config = dict(
    d_mlp=1024,
    positions='rope',
    qk_norm=True,
    batch_tokens=[32768, 65536, 131072],
)
Each number is 128 + 24 x the weight over its row's rms, rounded and kept within 0 to 255. Layers, rows and columns count from 0. Numbers have three digits each. The size before them is the row's rms in percent of the matrix's.

# layer 5 MLP up, 1024x256, rms 0.0972, rows 208-314, columns 128-191
100:156131120127116118104089108161139125134153125111136137113104071102144139136110115130098145194115116135135193121101167151131123137116094134131114131085140102116131094099153155138141117120173146
088:176115114182176095145169120135115136130135091103136115111145122131118123132157145143137138182147138143072116092139115115135119136087111088078122166123094148097130098102161114100120134135126123
105:144157087116107159123109106137134079137109160133132123063135133119121094155100121149086159166141090101129128148140141122144117099133113140118155129127180133134121125106144130153105092160154141
098:141156138113137150142161107129144103129136116174120112116103119144142114131121142162147125134164091141192181109139175129155081106137130102066123115119115123119138120121138145101161108158099134
110:095147134117181093139110139149138115163155106124117110136147158133186150102106145146125138109086124134126154179112174123145111143088111159107131154105145098141176151120140140084129099129117108
099:110137111110131102154116137108105146134124143138133130115163121110164137143134168178124160172096142127100134145163172109128120114159118146136120124099131119096119145125115144116158105133159070
106:137131106104116152131132117175135174079114123097108101092162096130139158104107122141136140159136122124144129131131203133164112086083157085115124135094134133104129094086136119123120086118140113
102:129119110107164119147101159131092106132107122143126147051150097088172123139139157153118139121107103131162122162132141143165116123106118112122164126138153142110138163139134137114149169106109076
100:147160110115115119145154148117133130113091109134105119125115152102207133157142149143145124099107100098141118150160102147131142106114134120066094128126130170132128100116114133122107131126162142
099:101107114131114115136178098164146146152153152087115138139152097072162182111108078110149120097168143113111115148152111136112111119089137125138124122120128122089132117130150142131138142110118098
089:138161110134128103147104088203169121096115112104130127164140142143144131105124151116137160112095133084137123096129138141161125156135176156134113129125104132101158129141082140132124133168130094
103:117143149117163108162094098174136121151118127104122131135103123140138109111144130186164129121130122160105121111180116152157142138151061129122130144117106140094157131139125166119132123116110108
113:117169095142135164155116155142123161125130135157138110095149108122142119156135112154128121140124106173173099139141153160136151128131145100107146139095107154082125101104112134133116112107143130
102:113121106102137109148129165134117160127129160106145140149131170080130114117168162178101176096090087140165134120130146151137132151114122121148150136109113117126143101105134133124122091161098130
106:134118097106135083130136098123121165110117089141131119099146128087145160129048086131124079090109133161109177155115125137127095118130139119094115141107135173143126133148132129136101154160169101
093:158161105104081121140139108158138108123145116143133118163148084139150115117137110153130166086133141128133121111124153117141135101147162164135146107133140098105169157101117116131155144165128117
108:122118143103107100122102100126128105157140131134097151165106144122119111142151144144113145101168132159143121175137117195126159149147117119122150133160133149120160105136108146133105180151157127
105:177132137153135135137118078144173115146166098140113126102152139090131157132117109110112121160135138143128103152121142151148150134126130127130124160181112138119145094062116118108124145171168124
101:126115127157119153124159140151128135152194136124116144123156093122130130174144120140122137170097141109163123110120137109107048110102190112118105149128146138164132186119137131166150096093114142
082:103093116118180174115128116076141108182158153138146160113121113104096129126180125127163102142123125093109127128124150133122111142099149153119162135106115132142149152122153151128189077100129132
094:133120092141140161133152132169132112183152100124144109127119140124133139130161118136139148152163104168120108105106137163108119121111155081128168170118081110105137117091085125089117107130109062
091:130100127154172152147170100145135181161118110125146139139128119095134068123158076147100105136118130136122125104142161116157129105128110152129103143173152105117119135104152135088116152115189131
097:123139144121150103106151128167085133085144110099169167100107116110140090178124139130082116090132113162115135146101156136183142154105150133099146141085122097116148157116110112157111146131138109
099:104101116126098142149163111129147096130141098117153143138119154104109139143140101152137090181118172148101159156127131112143158097127105110104162126140153162134124144110096163141114090131148074
109:159112149113159115131110105096116155109146100155105143078158143106152130115139147127107103126142137104153117138193147127174133135097134105141141110138134102104148156121122146119137183116118135
087:116130163167120103108148166117132098129159134133108139165111134072101161110105122133150151152138145084152142140134134115101078124125132146154191118109138122130180115124149129157192146084132111
090:083123120126142145134151087144097157123171112070213144166105120152115128112121133147164085127137120138116158097108155124157136124129083120114145146164109112156151117142120143147074190117160133
101:117133147169166162172148107108104204115135076174134152128134114154111105133161145137100135143161132127154101099155133142134129154138110166102110142139099121088132104097120142142145119155110100
099:146124132152170135156095136192089111134144116095156079152153165134132069148116133124149098126093115170127173135118137131147158102118124075136149127139107130136132131124101131153134152125177100
097:116113112103142106146101138146147148129141096119130113093154116143133148113172132173158161108132115150143146171094137185150107136100103118067126172092152111098125156088130115131122108117151133
107:091122046153166162158115147150078127088113156148128141113115112106119129152144132139124122138103116082148133193137108144118107152135140148115132128124195153155131114146137131139140115139131106
092:098106094179127147109104145161073128136131082119105141108174159087115103152149127149137080137133114162101149113097146161146142138128133126124136159139131128133119110127140160143118112105160114
119:134153107115133183160117172139152104168130125100148166127127135144164097103116144141096071136109096106123180132161130121178110112181115124129127135102152135147184140132122128126137146126123128
102:134155100106139098159113134120134151152154105135164118123109068115137099126098115134126145156106176146131143105115125146178110119152116176132135169145118133124120090148136159114088167126110113
103:091166112101116153148115124134118134157141098103129104083098113146163171127098110153102105149182143098137154152162163141177133134129094138117123142134127196121110109087143119094131112157150112
095:152160104114145119145105096131137126121114154134142100054120119076148144105125070171145154108145118118165132153141115111123069152104090098131131135128126136122121121100099143113116088148130110
097:147109099110142177200141179116155129137203146083126096085158124135146101123174125132143133151104160078084183139116126154135136083110140115090145193130160157138128098110148122118132118111126100
042:138172096100119116150107117149118135136157098126154093108142147086180127144132113164154123142147163137116136160142140152174113080153128105103118169147145125111164127119126179130121143172173102
101:136130137106137139162148080157103135133152053102178133149123126121103139151126131123165165138151139156141155128151151096155151131161153140067115140098138120166152110109136133119121130146124133
099:138123157159124113137155144134142131144121130152120166101146147108113116102113132185150111158141117121109101110130122098208155135145119060135133140136162145058171127109135132120085075169130129
117:105153130112135139165136149167108129141170119089119143102103110098113096138099140122138119108120144157150120134114126138129098152105131100109159137138140108122151136131108143125113089103115078
096:101143153122146117091118097145113127146136145136094163157105147126116138150107097127112124124108112184172115151121130159129078131130118079102179124146119139102150093155176124102088135152186113
111:158166093125115142126116132152117137166128149136123088086149103109144142126142106126125139137139125149138155169126154122156123106150074119112159131129133137146141111113122136156135083109126132
111:125137112141107163153159156122098148090120106135123129088126150095136146119124123143190110112179115147152143139092127149105102130150181146148167142129132138126143097160133197132102101109150096
092:093148130142142172124168125133099113134166079076161107115105164145120077095145127109148117164126140147117153129125159106119118132145135139098154132157108184123110126122118139121166146120106107
112:138178101167151142126103153158145091151139151126131136126128149098176149157084105176100128114146084123140114139138170119118121110100145142090189184096150136138149110085115192140134128118157128
099:158112070136105102138150099172153146105123146100184075139114133111123151120126122146111097134136143140115104145122134151140131123086127137146117165150156124105169144097092153154106143086148113
112:154160130125159079104151162146114134149141168111134166105142129131154091122117101126143144129148110119145119124124129163186122148151143079110159166128206153127132154129165162160129146116136096
105:089117156119120137161151142112119186145154092109107111114145134115117107150146150135097090160159127165137135184108153116137078109118117104122138121116160135148119145139180127149109100132114100
096:120159104097120100168165094152150137157152133119106119127149132155127154102054116148118147124142122116115157133108120182187128139103085127129113142116115133160154097137116133107109103143167119
119:140105081100138143173126130142084123140177134131160090120134150160126107109127099124108115127124082142111162147144157113168140105151116120080145147156147157086128101117103146134115123131171103
098:101182146100130123139075130117177131113142152159104093138128151137183126123143136128176104120090113135144122128163127162122102127167126139097140153135167125116140145130133140139099117106133137
111:136169145108201133110106144088097137118115123177153130105101108157136083114157149166155080153165156146128149113128117156126136164128136128136152128087160140102126081082085164153148124099133135
101:127153119116119149167128162158091110132132132115100090140171104122111178119169151147128150116157205123175164125122119112136126106118152132101157128084120163152120136116102125125098099125170138
103:098192153130173169183128148119109132167125065156141164144106142130130118124150130123171125130137155141165142138140141140174135160124104147117121145130139102118123115093071124156087136123136083
098:106120103127109078159155124143171168099147134107120124136118111138193108118131153156086108095143107095136118178117124149168134116130132124125113138116118080128138161117161124114156163123129133
094:093186077157159197139139157133065102118169111143111134112093078155132113173101145126137109104089122087159179125130124109133137147119148158073122160128119143109116122130143177134120132111154128
103:141138143124160109172098079162123108142123147122127136137109102131128140114151114133165130150087128148089122144128112113155137143142125100090114131120146142117152136093113211131161179153153104
098:088133105098128132162137079143107147163168134102128120122107109154129087148120110141155125174162147110155153113114200136172093127113100099123148136111106147121139113122142153167137121108141141
100:160127115149146137155063131113123121170116127123139165134125090137119113126137094138146134163130134168162121120145102139151113131133091080132159129138121132108150075112115138099133140171134121
112:151131128111129098145128120129146107156150171146164121096127137100146151121108115157152128147123118113120120119098177164154108119126100121126107107123122108137139133121158128109110107123131096
103:114160115113113159118139131137135112172127159162115091090128121107140161124099153172145092118138164089102138129121082101171129120091139156109128120103123123096151169133130150098097115095172131
104:142115135085148108132110112111078121151119097156131116095143131130121101132130078168126117114117137144151120089142136129153121125150147089108135145104144138123137143133078125120167150111163123
090:166121115166133083120125134159064158133106142141114161113162134098143121120152107146171128127113107166113114111125114141136119121116138150124147122097142093110131104115135138151114094127151138
096:110136147120134135126104142169116095163108087086107109128158079134145134152100109139137135125090140131136132194146142178136156097094109106090177143135127106128178076137154124114127133050108129
092:119163110132114127125123192142097118144118131088120167109097124117125143134117126103182142144124129122123130141115137164119095141147092116075162123089125138137135078118188181119150096158144144
100:114153100141132168128136151163139075114121164074112145111105136118133181090124142155144122123112110122126130170093121159154105133127139150134110145130191167101160143096116135137109116128123131
110:126150056117098147165139118104129094114135091090154113148153086145165139133146132147154116124153160107113175133091135125136139104107163129141143144101152101138130141091128173134136147121094080
090:134177094166127094173108107101157129115134106099176123095156155122138104093172160122119128177155137157121134156106090138113094114109155129141196158095130159150144106118178135143117152177124108
100:132125091129124127127113112129142171102138140080171145077088103094115119177102148115126103137165097148129125143107109142115139100141116125117091132137155151129140151150134139095120109067112149
100:116156093108120108085083136122076118121178177085101141136114119101126108125126132120105125108101142113174166138123117142118094138142109117077175124120156225079128126133111187110109104165150107
106:151150118152148130158128138129154140132163114131144135110098053138141138119128149180131151111182163136153142115135126108127135086113146158090126155103138114129160146093110127140134087119149116
113:136142123118134144146104135122165084096141073134134120118148125132147142135098124122172147159158123123138146117123129138147094144119109124125129160126127103073121106148124123111154097137169128
096:124190134141135119104071136166092081143143103131174149134129104104134171152160102120142125142139102145156158102107117158196107149144107123139163152117125141138138092114146114139120101098111112
105:134115133131143072138125131177137106142183103185131083135117181104133134129083103136117127149135139092136157105109135117130121098123124104118127123144130144137139106118085150096118112124154131
089:130151132132091108124121138092147084208137147163111142104142159126164128111108138131159101137145068138121146101142127113135127132133102133132158124126086127106135128114133136121144112135090119
104:133145101102114089150135159145145132137135105124153133077129126111148138173168148136176117175100148193129127151114089123149141133147146092141124127145144112119142078135124130107157125142128097
101:118162111145108098134160152121158113180122140126108142092158102069152178110118086146122104141084103150162134162097098166156102116106092105105169136126140171112158094096126140144144111135176096
116:099140115130110146148111103134099124153115119089212127095127118139173144142153081111145095114135138123130169102122112128154081108149172096115164151145137127162154134125170107123147146126106141
118:161127122122113132156154147131153136106146098127143093097117149088170080122169134138079110167121135149114111132145102141133133146104122117135131161116144115131180098104135154149138116079142157
106:153140066193121164124104141179130126109120111125123127124168119114179144117144122177119089122127121133125126122141093134110137070129142092132174130118172151135168088136140130121170121087150128
117:090167113119122142143133130128095164150112133160146134115083120144103114167113152129155135166120168144120133116133141161120124084104175167123109139095127128102105090149085144117184109106107059
094:148148133108166137122113144135117123150158115150156101158112100118110151179105152129169150147115146117133119113130159100152161119163117134090116148079117137127121121122060164152124121110142027
088:110140130095115154150143127123100119170146086113135110120148136111112141136088157173134114149110158112192117153141098136164135110152089132115151142175178150148138132120078119127117118107109135
106:137152121158162150148124091160093132128145136123134164117102087114148111120125105185165100133165128133122140155127118126130135135179078134137153118127153105058151121109152109089068152103143126
091:137133124136120106172146102112076115124153116135106112081125088145116169137146159125127116123104145122137140103090148142099157143131131158124136138116113129132122149101143108109151105088178102
102:117144123139144129119159133106122127117155137116150128061108091129151150131111107150136104161124100096153116110115124145104108126112166124106150164149133124137146104100131174134138127131103130
113:135110083144116090128053131130103139159145119138143151103159130120130163110140119154143076157107135131146113145145158163135127104123125120143139174121160123111156107117100115186128167132115137
102:163118140106135197128152092109172080164154149149122161089117144134145114162138114138149144156129126098149160121116150115173117123097116097100120181131120157103156085122148174143104129104149084
099:135127124117143186142117136123132082146105142137143147083123165109151065180125121191148132117114163107129108130173129139133119112125136106135133127148115150149126107123131120083179146116132128
096:163102111141105129124131138175173173194122130088166139085121130106096083130139088195136126157122139117096113125156128147117066101131100128124161130159128113100149110125145135130107136111149130
115:123122096161120130166088136122120170117194095114129147156114140146173107137087153142127096111136117076155156142111176145173148120117142175128080172127177106110140151120089133126130163128146099
102:124128145165096145163156107142117129132148129078136115086152099132156129111154148127134107145143126158147122141210153118126125138122129149133131121134104140108133142107095117139133138128109124
097:153135093158097133131099129108119106133123091091133105134158106090132133097104103111156151138139144103111132141106202156124163089144148112119156160179186122128102101136158129123097126134106116
097:106176097104096111124083155167123119155133137086136084122159149141130119116115162098140123096114110105162137151164142143163129139091083125148118128130101120123160138133146187135108141132128124
104:141148129132142074137095106104123152147168117144130120116126135130127107098117090126168123178133160106147152163120115109107106120148128128087138152122180161119129120130164152106124134129160096
104:139132119161147160163098134141098167090129093137133175148133122121144127131153107144141064151149083146115174100115111137127140131169147094124117137144182121086148148093125144144164122152139077
111:117134140118129119145120088115137115171152119127134107125157145099170122122116095124122144143128082141112138143163117137148127101071131122130104123122144110108136137105102103124126116110132143
096:112157128136132189140131145143136123135131108123140114088155110129120132112108098157138130120150125139149144159147151121152150120104092113128133109129170143074144136088105129136135111133149144
103:134137155100169171118133163091142114130127132145085186088120154134148098118147131170124119170084123169119133159120128120180099150165141077142126124148091121086168130133156149138131143104140142
091:118172088138158145165061080143125172112123087113148153113125125111135103151129117139152098144096114158109133161116146124128139128160123100079132148136138095106145096115130127130145140141149121
092:094141111124154161153170109126122104134147147085170136116129141116134098129178135138122106117151109100111135173139097155138135155095165133137097122122129126094124118139153176122109131114147128
102:145157098154174111147087173103097139108138138150133121135117139141168152115127132143098144122153116121159139110148101130104127155140122171112111126131126170119120101102087159136156098160153081
092:109129160148103127119091145071102128155134115162145166108107134151126151148101130151122102123144156132146184125174167188145119115131172107107164115099127135101129123080108116118140172146124118
100:083114153109167158129109145128097107126138159155159170126095116125140157134112136161107141126123141113119140102172134138138133132099154081107150135159100101147141107116162174113120128133120129
102:111148139156133148105083150180090088180125136127126116109096111142142130145139133138140096126103139105161120129133123148161116118172147185103144156149107150174142126141157160120152115098122061
098:123116125161117157205123094146160111137175064137140148140132146169163106124131169155129097128144148108136112141103107125177127105148117114132108141104121092140128105108128141094129164140148112
# layer 5 MLP down (transposed), 1024x256, rms 0.092, rows 208-314, columns 128-191
099:162133106161121138114121142181138151145130101099153158103097158123155093120153099118121157081089153104108161112155095132133137138115139146154131138116137125118126140127150152129146165122130142
094:144084168128106141106157150125157160121107113113113112111120138160153135115169142118120152168109135132108101091134070106077124149125164100128088121151141117101124134109137103142130121145124143
099:145145143143114116113112114132102126111151217094137149151146094130122135165071105129120128154132121125145110127131128124082114144123161162149116117132136111138099113139086148141095112129138143
097:140126154150139120117128134129178129141156131115098134135112107096129104137102093100123134119129097114175145124161162141173096112131114116157124108150106105149145137081176104123127150100163158
106:108134162122114140101139105112128154127115111126094108135110122128158136166147139097151125124130104116120127134090141123124109129104104164118138114094143119114114151085153107128141105118097165
099:115103154119110097139121087102144154097117132127145144132167140152177138112134141113144186112140150135089124125173144115099136127159137169131110087107137141108073155134106136088117130119177140
108:145133116107124111137142143098134100094102116111101152178105143120088128115138120132120153161143169127137139163127191112126161129157178107139106119144145139129126106119078101115133103136124125
100:148147134106158092050131141102101112112096114144099124116106105121137109131140175110140125107122151130116120125123107107120087128137119167109154082108114118100156131129132148119120130110124118
108:132130125102133166157109148118109128116138131108122141134117123089091120138142163129122069096146083075133118176132072089124161085143142118103163076106137187132140131123150154145165114123109138
100:083088176118188145099091110126118107138101102095112167107123130151103123139092130117088134171147122096056183153129135126087123124155121098192106090108107110162109165124121122099143155158112100
086:149102158118115160113137158103099124147146161134108117088115082095097131135146107156104126172139116136160124144117121138099139111146114110093137119123094130163082131116180117108121119097120147
099:136164138135152087135091112118106128101125115100120129125100125171146126145144140092147132132114103138098107095123132149117154132168113142127099121135131173142119142112113121083125070119097145
115:109108125103144111189122174094132122123172206087093112110172152132142126116091121095104094153130111143142092140173112161153138114133111089138138105100126149121089096145083119141124138096159092
097:179119125163181103145137131117147188112131153099124118166101111144128131117117132136084138069097126140098144125154151149102135134130116150125120113124099126129122135128161175136131087162111124
104:106133159116160113140112158128148140123132113126109128105119130128140119151092116178159116194131114160112083110146106143131164161133113144135146161087131120084163105156145126158121150094112146
099:153163152112149125130114110088167121132103133136084121132129162137146135126123104130127139133115129152177127141151123119101126133130156162080142123137113116164134122089124124172121117133151140
105:111116138128115125074107087144125102166102141122111146176157119158154157130150137133122137120152161172094127145148151116075197154170169139173100120153105143145118133179109113144100149131133154
105:105081143154175163137107139140136085153104133101132132099121146138151123155110111115127160165129142129148102138131118145114106115125130113143133144187145152134135087101112178124122126146153155
101:150126122160089103119118168146152150168159095116131149110174142155123122096144108144119122110075117158119098113135127121128093121071145161157095141118145132142089160158095069153118109104138111
088:114116104179126153105099159108128123127138105133117131088129130155080076133153154149123119109126106132149175106150142149126130161119132109152150105109143125106139167106106121133146148132169125
100:147124120093150159139137155117121155144108158108104156136113135149154118122159096115144142116093113112120103116108101099116116091150145132141124091097097104086079108123098144163117091144105130
095:120127159166138143130164122127134188126143120120080163142129130139123125103122098103143115114114097134150112083128135148152082111128116146170071123135095104122128116108189155098113132132168124
101:126126117107130104086126135119105169118153106154140125157107109105156154159160145123102115143120129155128100152129116136180150152094155132124138123116099070143134132133133160140103158110107099
101:130131109157136119142109147153109143094140138163097123155131126139116153124111085111160079145101114110136145125125137127147146156081150144127093143112094094143156178137105124126171095110126162
100:135145116108152109092139089062112153134116097180153127127131123129127113177138165117085085125117088141148090151151143104136129177179125118141151115137158132164109134163136148117126114095109110
092:131109116171151106154168121112094108160122071102126162094174104089107144125118142121109131150118092116142117199105130161154148152126140109113097111120124132140127128123148116137142117090157118
092:138103164147121090116167121124140153132151107149156133064180132164101176108163087103142092152103136114166134087098192143130097114116148116125123106122141090143127109159151105161089115122129080
101:144079173140099137109170164122122120091190123116119156115158094115128127113156137165116204142108114148167090110085134124091126145158132170137076171113151123108126111119098137185136151111114142
100:125121110087128132105103125154130140203126129095152114139149094092169144133124098114140121113102119097154096152087145139117156154103105141136157043143107112167126151120109137122177171153136169
097:104156148147119129115124165081180145135144136107144141185161111112179114131128146156133139100093136126067104161143136159093091144151110155137123121127161085106140110126125140147142120092137103
110:142133118126141155088147079134143132115151145104195116117115128117132134194124128104111156115182092120155128109164141111138134154170119129102124104094150152123146168178130105107164159172133132
101:067108145144136140088119148106111116143098126126099134149110125148133103115158139153130152121125091144146140137135122139141133142126165165114097148139146071101145153128141139194147113138133088
111:109093125087170096113117108148165117136082161092131130130130134150110084094113122116063160098156128131111157138138108148115099121174131116115116136156152150144121123129135070090101103182158174
100:147194122144083154121122110135117093129143105091142093121132112129140084152136151144116134109123089114179162110107115124186175117155120156091131141175131129123142112105093078111117141135148112
103:123113112128098132120110161105146140158134118141131093136112129165140132160108106105132093130101113172135099172149118138091161123152127140126078106085149079132188145123101097114121144092137128
093:134143127154121108095115119093144118128117160108129127121099131132155149158137107145139121128114141142144092163094156111040139159125095092144111122124144102155094141109137125129153100123129097
096:162111144112123106154147141150141118107135149130107093108148158123128169121124102120123158165115134106128119159094152182114152118105175088145142114134160129134051104101162131091143127134094146
036:094113128121118134071146161147116137134114142119112126144151127144144151134136118109102123111152115122071142097121173138129118101093099114153137097113117140136141129138134119129136136151126128
100:124117157104075115136149103134127130133149144067144151126123162089127143127138111067132179137127096115151117121165098112117169146115141092098166115115101114077136111154169155149110105150143153
102:121137103128137130134116141123115128087129114115155141148110142149143166122084136123145144137117128143097135075081110107105143122128106098124152140123121071111119089087140146149149123149107101
113:137171123109100119148157090143085096128154157094117110148115075097139098113105122110171136114126127115128122103154148130118106167135122110123145088148121154111119134169144123099078129137122105
100:157124169134124111148164079131114085129179117133138095113078125152135105150102151167126126161172134092106108135166140103127125154112088099116166097103108119142098139107152131125114112142123117
109:102153123131102216177139113152129151132084106124086147133145089157092142098108146099100153161148121138140118140114118135120160140134155131094109102171145159143137157120121144166130155162120158
110:144111142120102151100162142157162129113157091136135128103140089170123112133138126092179164106130100112136103161103095162153135148116140106159141132126151155168098120117157142092126130150125132
096:167158114133119175139147121125116158117104116124144124121096151136120132122134095128130125160103141131115136116147178095133087121143132096098101095156104130087099103156161106102119116142108123
105:125144124170127130094157078099152126131114204130169095120123170123149105134117115154116120146133126143156098094123166089119146127130128129117110089121163107154116147122102122095143110110140142
102:174118149137150095173135138155180089118116131096103108146117128136167163143153104135100116098137131134098096114153056149085152111102118139112130131112120111123149156165086105124111127152104158
108:144116169132145069133165132141129151142099108134121131132106146139122113139110139128139146118152145116118091164131164169136140169138183125098145136107198081148150177145142127121124090148103115
102:081064158165110123096135108096137148138142119138140093115125127134114112125156135131112124091085129130168121158114114112110108132146115119137142111099124131137134180130124134137131134092107157
095:130148132175142137107099114113169088113105142101117113115130139148115167083096106160130156141105103122102119150110093132137179110083113148145110160136137117131168105118106105116128133154130138
120:135139136126133129177088159154139118116120136123118113108116059130157171135100110131149145174163115153155075085112112152149139139126128115136117113160131154086140127142145111133132101110124094
104:135110155125161178125116136118083135109110124125105095156150125156127167081141162093158143131126137093142111101124115195151146138099167114122145109140151139104093131151143120120170094155077119
115:145116168114167080130164146070106120103118128136111136161139118123109085144119167124125130124143170125100130092127103144136102149160109136139144068123118129067135110160093129157164112115152129
109:113121100113134128132156105092096093115135148125098114138166110099115138121158149106090135157152107154146111157109141200106125127115129131095114077134106156144100124143087129158099097104126121
102:088116097149160136175132120111098073055124147129120115145146128123147114134146139123081100117091159098143072140149122146138092115134111127126091117108141105140141133118142155134132132119160105
100:109137153165090133157114149105163138108121120121111144156116104089188108136148125128108144131130103111148100155110116154134118152134152187125128141127186104118178133118145114131155103091120164
100:108159130108165101155106093120142141115116144119083108137134168125121100124134106127123166120126107165070129136121143123100110140114103138129103093147127121151150136139160128164117147142140105
107:145108117108127136119115127150188100165135145119102135124127121063146123136136165142113116129127102128127124129130109148116105156165167101129121126125123109119118117112124134106116113110079145
101:133105106078109125131111136120161181138146117082114176140127118174103147131087118102104140139162114165125089102137079099156100089149121095151124090136131128124126116124153151181141135118086147
102:138119111110125146092126089126196152128098112158139143151068109170166119103171142099126158131137120123193146113151126151145124120086109108166091108167090105091151042143122115132128145151124112
106:175145139123103124163088137166133130104132064172120143140113139106097188130159134130115101128091095095130181071109164115102125103162155142113105120075087120111108095143128113124118136175144136
101:113139142104120144114112148102136128147121131122145102117115101138135149171117143106150141116127136141122142136144136143124141173105128135126077117120132105149102158142126135130092120093198120
098:134129140112114102102116074092139125103101165188116117121127118172125105119111114129113135143094098133159089121128131140098144149142186100120088128106121138132114142157073105114120138109169122
091:143101118153122129112079144127153133113086155111150129132141131135137129115106098117110135120095064134138170124131106150131100150148102161164103100158148109127111160159129135121112132130139168
103:125085153101148070136096100117141124111103129106106112171135107138133132130129144112114131176116147089132093131129112161078128096143122100126131107127139086140135075117132117128140129134139125
099:148139146124113094135116079112119090131131123163129130125095096150134121111107156125161125134117139147128082160129159115126113126155152100135087144102065081138143100134124149125101111142090133
101:154178069101132141103119106152147163121100142122087128116114124111114087133092128101122139141133107144146127130130160152119130129130131128156109125138147136160129117128103116158122103110164128
106:136133118129145104120152140129159137147132120129140135102100113151130156094140114155119095116115127114118144120157167093123151135141131147191144100096128119126159142134130112136154123126094157
094:101139115142162138149102126089114139156075154127138154132126161149167116097123101132148140118137117150154110142096134136123117140096084141139119148134086123143112088134134067094102150171114117
097:116124140142129125100129123132134126080111142123131140137132120129144142160103189087142109127129134156132140166113124070145196145126123147135149123114121127114118146131118108138134084119146148
100:171075182168097144115130146144117097150162137136106134127149156172155079133165129108115119099146139111140126143156115073093173136163158082133115132123118157103106138120113120115102131142131120
109:122141117128135134124122099136176138108092101097113164141124150104115115123120149143150100156147157172127144122149146131084142124125108098163128127126080135111104146147097117100120109124107097
105:114097145165088146099146117117157104119151101095109104119123138140145131128149141121141147130097149114119114142170138114126110131168106113145166159142130134110129092183185117100143128135156125
098:127151110193140134130133146151114117131053120105095147116131141152128145168135106113076140114076091152131122117132134137101148163144107142151147088105095120136094129118090098106110094118115127
104:103160105169164102119112122135143167132150135128148168143112095158151084112142110147125107187139124117167189125171140153116151079128165112177116143097133122106127151122106134133176090119176162
094:128147083123136090136107133083150113129094087158088134143129148198166128079155169095097138149125116141095138093138109107097141138156110161124105139114120179144118117117135109144136104159077136
103:087096153130112108109106167127127112147118149108131143140113136142189140152124171108137119102168150116145122146110169120141150174120096190128119095112131152118147122168092102110140126127161137
102:093123105157149115160146110134148107169116125103100141140128100105148148165171149127138109150132110148119118135164123104129136138116151084109132137116124135099120043102087141138094088142173117
111:122095146085108148153094100159102101186115149072107137136079152124133152139132121127156096146159165107094101156153157112134135127149120129157132137150098110148119080087124113151089163144147112
109:143163143171156097127140130097152177121120085122108104119137153144136139173129122133128120136114124143144086168090110128143191135105108105133172139133111112147156139128094148065122103103164142
103:094138138083105132156101142108118114095083135122139156139144122140125129108124091173158109138114085124095142086117112142116146130082136123150107116132147109124115107159174130137163107124074157
106:099132176132116101148126131066144128113114113135103170166123166141130137162118168111184144145134162132143143138164158131087135111160191159102099132110112110093133084152125134130130100172151118
098:176150154130061092103119107140126136120163163126112108090103118148165115127116151102138104133125161130150114129131131116156129114119138088095140121112109144132117125111107141145123142163156098
091:111156131140102144111137125095173113124137091149125123142152148144144138087085151122141126133117116140146109129140094130088134160179088183098094090140167173121132119137109116124117112129142147
104:151107104127154198136158101110123119159165117115137134137097095155119066106129103103094127131136121164096142101130079147094099086110077077127116056168130100175111158148127161148096163103137125
096:110075164136122164132119142136107153109095083132101105120078142137084161138125143122101138152117119117114151104101121132125115147082148153141136113130098080134127145132142112143144120095097133
101:117141122133139126154161156116155110136128155128092130126106147150100174131115117155055141166145094155168134093165176142108117149150134115119142164129146124150127104112087156161129093150150124
102:099106161136127116106126082110193153101132144136158126137111154156144127121148115117120114129073095092118109125151129131087134132128146142146097130148168105111143115134129121160103169124098169
100:142101118131121123096144089092134149164121137172115146135141100151136124144125140128145178163159125103117131151108119138120127091133127109143137118142168143137114111186145154086087125139136114
097:165135119096146104117099155139157117112113104148154118130155114113142151109131069124129150091117109132100172121144132128139143121082112073143177132126134118134129137164144128126109128102129127
098:142069177138123120107122107141113165133177126122154115097101139120142122153150118148114125112104076133093120169094130153122107153146102110099123116109118096148150119072163099121081130110105139
110:122096160133127144117121161093116133178093136145082152152098121099187131096091104142143126081144110173121130123123107137128115101155129142138124157116148114125108141126153092178149106084084136
102:093191130110132097148100130142167145069121126136170151116117103114141139155119120144113128150173160162095086150127143158149185124113163115159146115151139102129140127143156148124103108134125129
099:155101103141165107114120130072152085146117136146107145134144113143144113062117091145108172141133124133105101117143169136114140118155134119120125138136185070096126123100142096102123123104123149
099:137160167133109147138141149160103144126140140166098114130095116139118158145161096158125077145134097155151137100152102137134149109126136094124117132143121139132094143157146150130143105113135151
103:163161120116135094117119139110120157121166150145145139127119128133167130128138110109120108113134148086139064194122136124084148096133111117149132159121133130152132132124151123133113126128161167
104:117128177113123104149121109153114158186092116094119112132123112114130126119117129134145067140134165129143104101105164131165093151132140130109161125093136115155133137135112149160098165197127122
110:100121186134104139160121093165128139084145134102163121143131094139132123109106107126095121092163164151130129121155130110098143127141126148153140130094155099188151123128152094121096159115132151
104:083120121125144152170119133100138108117163137097114158104160115119105125126092098126138107141135133130143146156142112105127126125123116165174126054136130131098159113134153123157152086185098133
104:144164136145167131157090137102137105108072174190111128150104159170154129152137107083125098143139094148142114148147113138118119114137145117151126106104139144130105103139102114116116100110106184
099:128152122152147113137166098144136158108105096139164135105167116130104139151064089137179140128124101124140131111157129171154128095094119119147134138119111103088151156166141141142169119161128135
093:152121143199120112145125120116153147142145139147157142104143147119101160129170143116141117150126126128118073104098136162131148124156177104136120149135111117122106134135103160111147089144145089
100:150116130137117136141132187115147113110111170157054132122145122130151118124138126142096161148153155094143151124124146118103142135134099132098047139122147122099137140142137162154113113136125136
096:115185119142137126119113092144151097130112089144102157144125173164134112122082162112122090128041122120148163111146139144169112136109157150133133102142146113158121083100105126101160131185133106
097:128115152120088137161098125119130138126149131159113141130120111147163119099122122142123132158145119141139134084146147111121147177127124130166104107122129108129104111149107138131104117127165147
105:144062117143107106110109111164134167122123138142132086119139126165140097130098149103113093119110112129111126127121164093134116120091134131136124124113108139146140128115119126112122121126112104
101:110124072163118111113139155095152115152119159168108153125132110098190166151146141149151089124108153127154120121126122135063091075110121179135181094157134156127096143128136121129174092107101148